{"num_hidden_layers": 12, "hidden_size": 192, "num_attention_heads": 6, "num_key_value_heads": 6, "head_dim": 32, "intermediate_size": 768, "vocab_size": 8192, "hidden_act": "gelu", "norm": "layernorm", "norm_place": "pre", "norm_eps": 1e-06, "positions": "rope", "rope_theta": 2550.0, "rope_fraction": 0.75, "qk_norm": false, "attn_scale": 0.177, "bias": "all", "tie_word_embeddings": false, "parallel_block": true, "init": "uniform", "init_std_qkv": 0.0537, "init_std_o": 0.0, "init_std_up": 0.0537, "init_std_down": 0.0, "optimizer": "muon", "learning_rate": 0.00864, "lr_mult_o": 2.0, "beta1": 0.93, "lr_head": 0.00943, "warmup_steps": 200, "schedule": "wsd", "decay_fraction": 0.582, "decay_shape": "cos", "final_lr_fraction": 0.0, "batch_tokens": 65536, "max_seq_len": 256, "doc_mask": false, "train_tokens": 361100000, "max_steps": 5510, "dataset": "wikipedia_en"}
Each number is 128 + 24 x the weight over its row's rms, rounded and kept within 0 to 255. Layers, rows and columns count from 0. Numbers have three digits each. The size before them is the row's rms in percent of the matrix's.

# layer 9 MLP down (transposed), 768x192, rms 0.0898, rows 197-213, columns 0-191
092:113119107156097123157129117129108146142133167090103082119129155148090095122145126124118134105119143113135120142113104118120110130118123137147195119166116146125153092124153139135111121160108117127144115124120138139158096148127108109170120119139168145129130090108162156138129163169113114147132139079108105125116127121143083135134174115143167133082112093087153122117126112082152145123148155108108128126105178081121099167136178141163119140106125174105119184110105095142157137142081177124147127131108150108165102103138136114106140129167176140188104110116087089154133125109099133112
106:160138094155122140117164141090135135145118087145111153126132114125210162137082127089127157109088116137120145131153103146149146090126132117133120108129193117136170155142137100125095091142139111200081129094130144150162147115113114113102136115125144095142151136117121190082135190138102163118179106125097127129136118114168130145126161117125129119129101140154118101149126155152107151081094136124132128107149150152125158134120113114118105072108131153091129112098156116136134122093151154152108131133112120083139141176124128136117125112128127146084131131091108095118139101122155129128
106:115164165099150117154153116072102147129120172103112126115153168151155096138115111095117128134104151129200144113126107173134145120164140108137131111111137147129115144172092127118124130127107128159100097123116169113106073121140143092171125099119141123101117152118100122121123123116128118097111103142130133139112103131101130130160142147149122154141122109129142162141141156114120095129123169098140125138115159102159084159063174118117123151144137132160102138126150118103139111128109121128137120125097160158106131116094138179151110127229120168131123137100148083124108146130097100088
099:124125126063129136121136130147103138116117136114124121114134118131207134076152151109119122099109105126141181105127087101111119117162122153106104142135102124132160080115151140121109172124114139134114128112153116188122138144123150091114145167104150179131126125171157098160112145153112143145127128122145107163180130124120134092085086146158086123128118134138086149171119085164135105107112118147149149139155123104123097179147110094109135131156098125125092146134146123109130129141131158189114099129105094119169142146103160072103167099132136115140149119129135114142097140109121114145
103:136144095115098115123084110143135105119109211143122136142149154159133169137157142159153155127134143129159151107144102116127140118119099113115123094141117113144133114109159116087132160125135109081098133082144149132109123138100135093150118141111155109161081153118133156159143115139158167157140172111090095128131161151110127107122114053148106126111128110144138139136167141119136092134132081118141123101127115087100131137156138141115135133116158114100089147149130122129136143112119131105140107140130128130160142109134122067170132073198189126164124160092131125124099151145106091117
102:148178139154127117093160112122184133123152098118127141128121172154186133126111131174063139111101095119096109134189184109149130148150136136157123149116125070148136143144092143143101114123132158114110153135132140140136117127137111098173138154137136105093105166146137170125127112082113152144106130103131107128120107109123110153094106093135106176070133097085077173159134100147101137109108121125146145095150094130104134106132129107138138111143159129107099118113112175109162157123100092128149124100120100147104142128150139143150102147146111115114108131147163135135108129131139111168
094:114138138129102149123146093116132163122126154149123139097127110152160136125089135132111121130111105114137154153142110155109121088151160134115121126124058150120127122139144093160122091141134159094117118130130128126115099149125120184143133119127156094150106128158111083131123133148145139085158161080155169167175178119139179111151108087155113143120173157106156145118125164116151164071098149110118110148130133106154207094139124123145091094096139122109153152101111155113139117090134124097147125149131123108097132141133138095130111170098141126122132120145072133088126106151109119097
102:117108147107154148118129119095166106107150109119114161173115148101111084042115142138158140150106114140124146118153116153102144126114155132174151130104111103101191115141147126143131144109131112122113150140124138121108174099142161106124162123140165136116105138124098137157126126135131121157155138074131146152115144114083094078132127145115129117163122131098149115145094084101112143094150185114109168111120111121090120125171120109108135130129132066124157165124145115120122122134165170156132162126085123140146111142120118131106141174104139128094134139100174128156105138078100166136
096:124116137118153090143098133128124109113102117125114129127135095106123109145125112129159086128096099070130116121131134091144118167102113097086125119115097110128154138138113152175140115119141133138171108175115071162152145130159144119164114147131177143103112127117127105155128108047131144102139138157138119096092117090153145162155089147114121160134101130114159116147173086116144132123141153140164131136158129101151096118118133119113114163134144128175133146118129140131124103134176133143143108100122094106117132112192165137122138139198130091127128104114087161124119134187133150158
092:106122101155087145162079125109136165174137128155158143132123135105139100091106105116178100102173112137098127099121149121126126151149102128121143173079149150130145135168162107126137136107122120112148123131065113111172156147089133097133156179105130142078148130125146150170150149109142122095087132093122142134150122154101160092124156122117121084164087149126123110128086159139165111116146127120119152106163118115117106141125116131124131155143105139085124120188139127149137150121108113159118134102115128110117103104143107163075154116103104133113171184134122119112104150111120152136
102:128128152127113133122142163158091127162126149120157118139106079135085108125126111081100147145118106123110120130120167099117175119099091099136122173123125129132144113081135129148142129129167145147083093136117112117125119146111135111098074124111150177136137166148137150127144152161121135134176134143103127142143099074159107168124131148124144121100115128127133126122142145097125118155147159115188122163118141121133132154090124127132158144199093125123145151129127083092135089163063130146135158082121118138114137086127096146122147081196132118132119117127163135117096088119149132147
098:132113122114138139125144186144147090120184134136132159179122140165122115155128117144113101135114115150163139162106130129146146123148162150071129110107019117110132129133112140118120125122126146161134147126128117158143104133143129112133148106143150140134144098109108129130135139111095119156088102134125091110149132107178103120099170157160146099143128159128129087121182125158069168151126078118129144165111120113149091099083118156126126120119125109175103108103134117095110084123126140153125186093090137122097139114148105142112101119142149148122134117130113175134149120131104145117
101:134134106171128085115166118113108130109121130133151155144081130126081147148102122132144125138177111150124118108073153102079174140144135173171144143136042118127150148091119134105177140127113152141112115155165130124136126129171148117137119128119088107124132140109113132099112177155083095131143130163108147126143146171092107092129112141147111130144147115144123094136109151140104129155184119113097124134118108120120136112149150143147094097136138107139144121122146126129106101104154092120157161195129131150103117159098155146135100140098095132132169125121123095147139086141108079127
108:123131160117090143155116103095145119122122119120125055130110161150163136146122184129098144113163128106123107109141123141128115119153137152145107128116170132119104150123099093121140140132170143128141104119113099135115137108115118134132091108199110070121151069121175153142088155127116127109113099106134114160125142123135133150150164158098106180126147128111129158168083098091181124148133147106118140184131104124156202105141125134125116122101129120128133144152099142100129077121095131176108127115140122118095120126144159121153131148164135109100093112160130132157119108101121142157
098:105122144120108088130141138095135142135110134127078170156128123099136102117145138191173121128107139140081113130149121130139115104098127103121084145137146115111166129125113120168099134157133132106147097092144136108183148134153133147120105116160137134127099107153116097148068161131128128145156121130120135127101087131159121137162127177192136169122088169111148114102134112093148163108146106131146146097122114144154142119151143128180113103144138127116128127120121140128150166053124104160120130125101066128138095104132122122110124140059147116093143153161112135131150137121107177128
100:100136078146142102112159145113151092121135204109134140104123089123108124135132122171110136122141087154102158114146174091143148108143120112165138126125082145126091102087128112116126149076154127131116105160132121085139126165130125137138135095121115116106101108150116134144120111105119129051109175126137118105115136120125116118121122147160117111161103137110127176129168168146113159155162136103122138146105104127185114167107121142124170108129156123115144146150105132134141167118111121134110093168151113162112157112150132159115106107129149113126112117135187085136075160145111123171
100:119105135140175115127117082150101130118138100114121133166111133109100143104112138136073160151165115101121151160131122176103110126139135150133146163137104082148155133095130139146107141142130135110111163140136098149172167172105126117132110107114165119142096109133110150085124145154122138140151116150109175129091089144114176166134098096151124130124144161104101121172122128153159119140163125142118117074140129167094119137157144103121121125160094150144143159112160153132115127079124120105103112126118066132147164115100144130122143117084179167120086124085134133101123098091092137117
# layer 9 MLP up, 768x192, rms 0.163, rows 198-214, columns 0-191
100:120154133128167134118097109149168107103124098117091098107131147182111117123126141157146140106171153141083122075137094114140118142169151166145121158125102124141102132112094148160117111087115160098138089125103128132127120117119121097173091151073118151124124145137129078192082109158114170122149131163119110122135143179175144165143120142116098083161124140143125127150126133147133165140153144166084132125123118120137127095140171129103167103143160111154134124108130099127139131165140143107131117081128117121100143106160129193135105157121120125139131131139115122126108144133114153074
098:119091112145107152113113174159127119127126098136153114115116123151172099140128136152150104151169142184105182105077150089155133127133120089103153128159142113163134157090129156120151136094175164086155131175115116183120156108137135162103130150132069133136112126131156130127174151153129091105088133101128120140133136126148130111108109134180128107144113147109144120104131166126134131115123130154150118128144135161081114084138088107099117059106120097137149149153124150139097135153129136169137122096101135124163090150166119083112146105109129108132125116137094111117132103147111125132
097:121154133149144129134132133114105109109171094177081155116135145152140146178107131067115129112111149122128107133107127111112166098111106151152153125171103154093113149125104115119089149117156151150166114172098154155134107115088120171135126122133163135124114151106121142127133113112112078157125113149140121097118149138166070129134135134108110100137111114092134110094119156091097154144140127158123124134128122118090175123151132109147061142140150149138150102114110158116158119115151139088154094111146142120153155167141094162149122156145117172070138117096117144159096121140126171090
107:070136188103149108092122127126120143072120143129120079073141140075171110113134115150135147138172118153108125150092139124145114130152109135105114141150150130140147115106091136151103132108099152120120145123144127110109152105140100112111133163110122084106080155115182121141087112130094134155105144138136115167159125099122133122154133103157136172142100131166145146143105109107119120115108128129114160062164100131194102141182178118139097104116109145156157087122125127094145124130157136147130126148132116112145116144109091124101133140170156099125140153113133137146118109099114127163
098:114137154118140143123184105090131110097087151074086133110112146132069089117117166141091165120103129098106115147147118152145118159120136101104188125089137098112145083157126132120151138115151184110101134092144111137130134126148109120163127131160151125107100147144132172163146126125126126157090112147118136134073161155138138135176128123101127152124135136100134100149119133098137147146160077163161179107152133103093156158124126122126077107095146130116131108118126155141130119126152108103155076150127114127097141179137161129137096101174099119139106139134144111131148142135136128149
099:150151149124155168173109136184116156142135151116133090146104168099127110129165141079150099160119164089110125133102140133170132119095166177110132131147119137149118145116143157105130117138138133111150113137147153087139140087140102127137129150086135156153155122141086150144114150154156120142085098169121096128091121101147127159157129122097150136114114135062094101148078150111079106123131130102110131116139115161119117127150139067111107096148137130133116143122168101117167098139110142098114143103138147125095102097137105166085132096150163126163092141102135135146095151130140133126
100:132136129105149131141115127095112150130113146174086112132108130105110115128127125124130157200170119094129117089110143140124117145132132110167123123145180103126125151131141134117123151077117098147118159116133150152161124083127132100115085116142129141109127161133145067135117141138104121076135144117138127167166094157143114103105086124123122130135099117141106135131141128180135110102170150134075171112179066144143135140129111149129145123166147086123152154108113191138154153151108139091106128154088118120139145108151120142138123140116106119170167144113102087145089148101142081104
099:140143144128103103091132138099077137176135130111149124139071142089130137138096135138120114152114109124110117116132144134149127115101145169086126101113152171123151134129152103133116159118146129115135079145168124080105170122090180102123097128162150149178114129144151100154119116133143129125107153111127100123109119142092119120112145131158124084112189162165126131141137136115146106076076122099094164123091126114173137121089105105145156122115110102133109128133111168135117128166196128137104117101160114135129142119103099148134129137068096146130110119153129162136138155102143150087
093:110142115090167117078162101132131151094115130139137146109113117125126145179118143125099149146168129123121158128133149148115120092121167136117087097177090128151112124082137148139139129129149103150109095170146108121091135129148133101142155106126151087123102119138127131109115141128145168151109113118129143141086164110137099167178096091106148135141139137114131137143118110165127121116135161135117114139098119137181102126101142159123123148137128119194077084137143138105149154099112156078097156138146129124153153107123158149127095119166068109126126077127132169143085086106133088136
104:145141133120120126080113151131081131120105134142113106147127114115107124123129126118164128116069156119116152132145117111148143157126113144157118108060125119148165135132144122169138086134132095155130107115112158148142121125168162181162087131117119110100082161160118158135146169122099132163142145170167132095140139140128138145121093135089118201093168111102152145113145109131123136150144173128153140125123086133118126136087106111136125162117119097138133113123129142118147163140090114144118149093089120075147139156126142146126058109129141080153119175119106108134106160124159154108
099:104127135155165134105101078133132104131097127140078088157114141088141137082133150123094152111127149125151109098143119101112115133145109115148152143089121079176146151104157150176118119118104155097128119111124191102133166120122151196105118158139122111140144175152130172136114130167136163162146121146106104102122139114099140143152090145127111157085121103129131124133109113128164118105123136128121117117090148127167135142125166133098085122123126174105138152093134121086161120129132092138170102139172115147154099136105160163138128149094087128122134124162094095115113140151151105125
104:136149112097150140086107090127057094134139146179093138101101160144125166143148097145114132100159121103153108123124149125121116126117136087119132130148117146154124085113149117150129116137108081165136139125119094119144137106141134100144130114131111125167163138089128166152154105134108164104094112072108116130101141147103120115122164158126162186137146150155102098108133167160151124159137096125183119175131128129130082107133114078149109142137165161110126126125085139114148132120133127121095145131130127129166149161141142147082121132139073102105119160150116084153099118142161124103
103:097141164111142123106153116079122150114135179118177132132159136145115081115139093132118174143146125114144180131098139130127131107106097098104154111079163092136083107110145099154117104152100139130122145100143132141131134128084089156147146136128168173151152143122075105110137107140104160105169122117083103108133141187106109152125112148119135152151138096097095129138115139113124170173178160138146143134136176083106126123145167092120158113158122100125123094131129133125114127117173137115126143153149113144097103138141113127129092156130136115127094118118167155098150134092143122151
102:165105091108149152162111144109130130146132095123100133130136193104162067139131142148148090093103144129104090161109108153128106131118122102113139142140161136159170125122096160145102154129128186105096096106111095103169138126154164163113110139134082126138123112142119114128085119111156105144163131140152124126133139097126115111141161170165154141157057117159129138112143137117163147116131106139157114101107142191115091154103100129131103156088126144101127123132089115167129117123136086144133156103129084163127121114112081152120134103106118121163144108131155135138122091119142125119
099:166137124101119173150151117141105155156107095167159128134150133137154126137108089120103129080126166115131134135124137104131153119125108124145116115158147137126109113142106129143115139165121097159121101138145075142113133089110155127148177142126071137123164111134114131127138140145142152144108136115135089131120102126144187066106123122131129147130135160134076165116134113102169158060122145104127127160126137136142089105113087117160136127188169124132120168108155113119147143092114167112118189124117142133116117130152117124117135124138097100160067121102077141115134171074131117128
100:121140116180157129102114132118109133128107147152129120145126140126124138140166146130096131153147141163109154135097127104116119076154103130116161139142105156122124152121112142109101172121145131097118136135115183144129108167128126145122145138080113112094136121136152149080083093133148147099099140187115152127142108210143120075134143123120166088139137123105154123126120157145092142080138131203114142124113108106156125144163090108104081149096150163133098100165095152084153147114099149140131144108133146129110094099085119118136154134111136130102112106137157159118100152122117104128
110:124162119115140134120167114128121135168133161175125137150079168128127112150137141169139151077164109121145134109115105133145164116135102120092118088105143167132134102136149125138128088143129112135129143156120104107114113171163126159175083153117122117112088126113129121121090166178125135108106114123089117128144118134128128141115127137173126128117181138123098125128116104106114138124100152112126129145136151105171139103087146157151098135104141090123057098105145152097070116144112175137130087130161166109167166136123102113132151150120127068135136098080107103138142130096130161113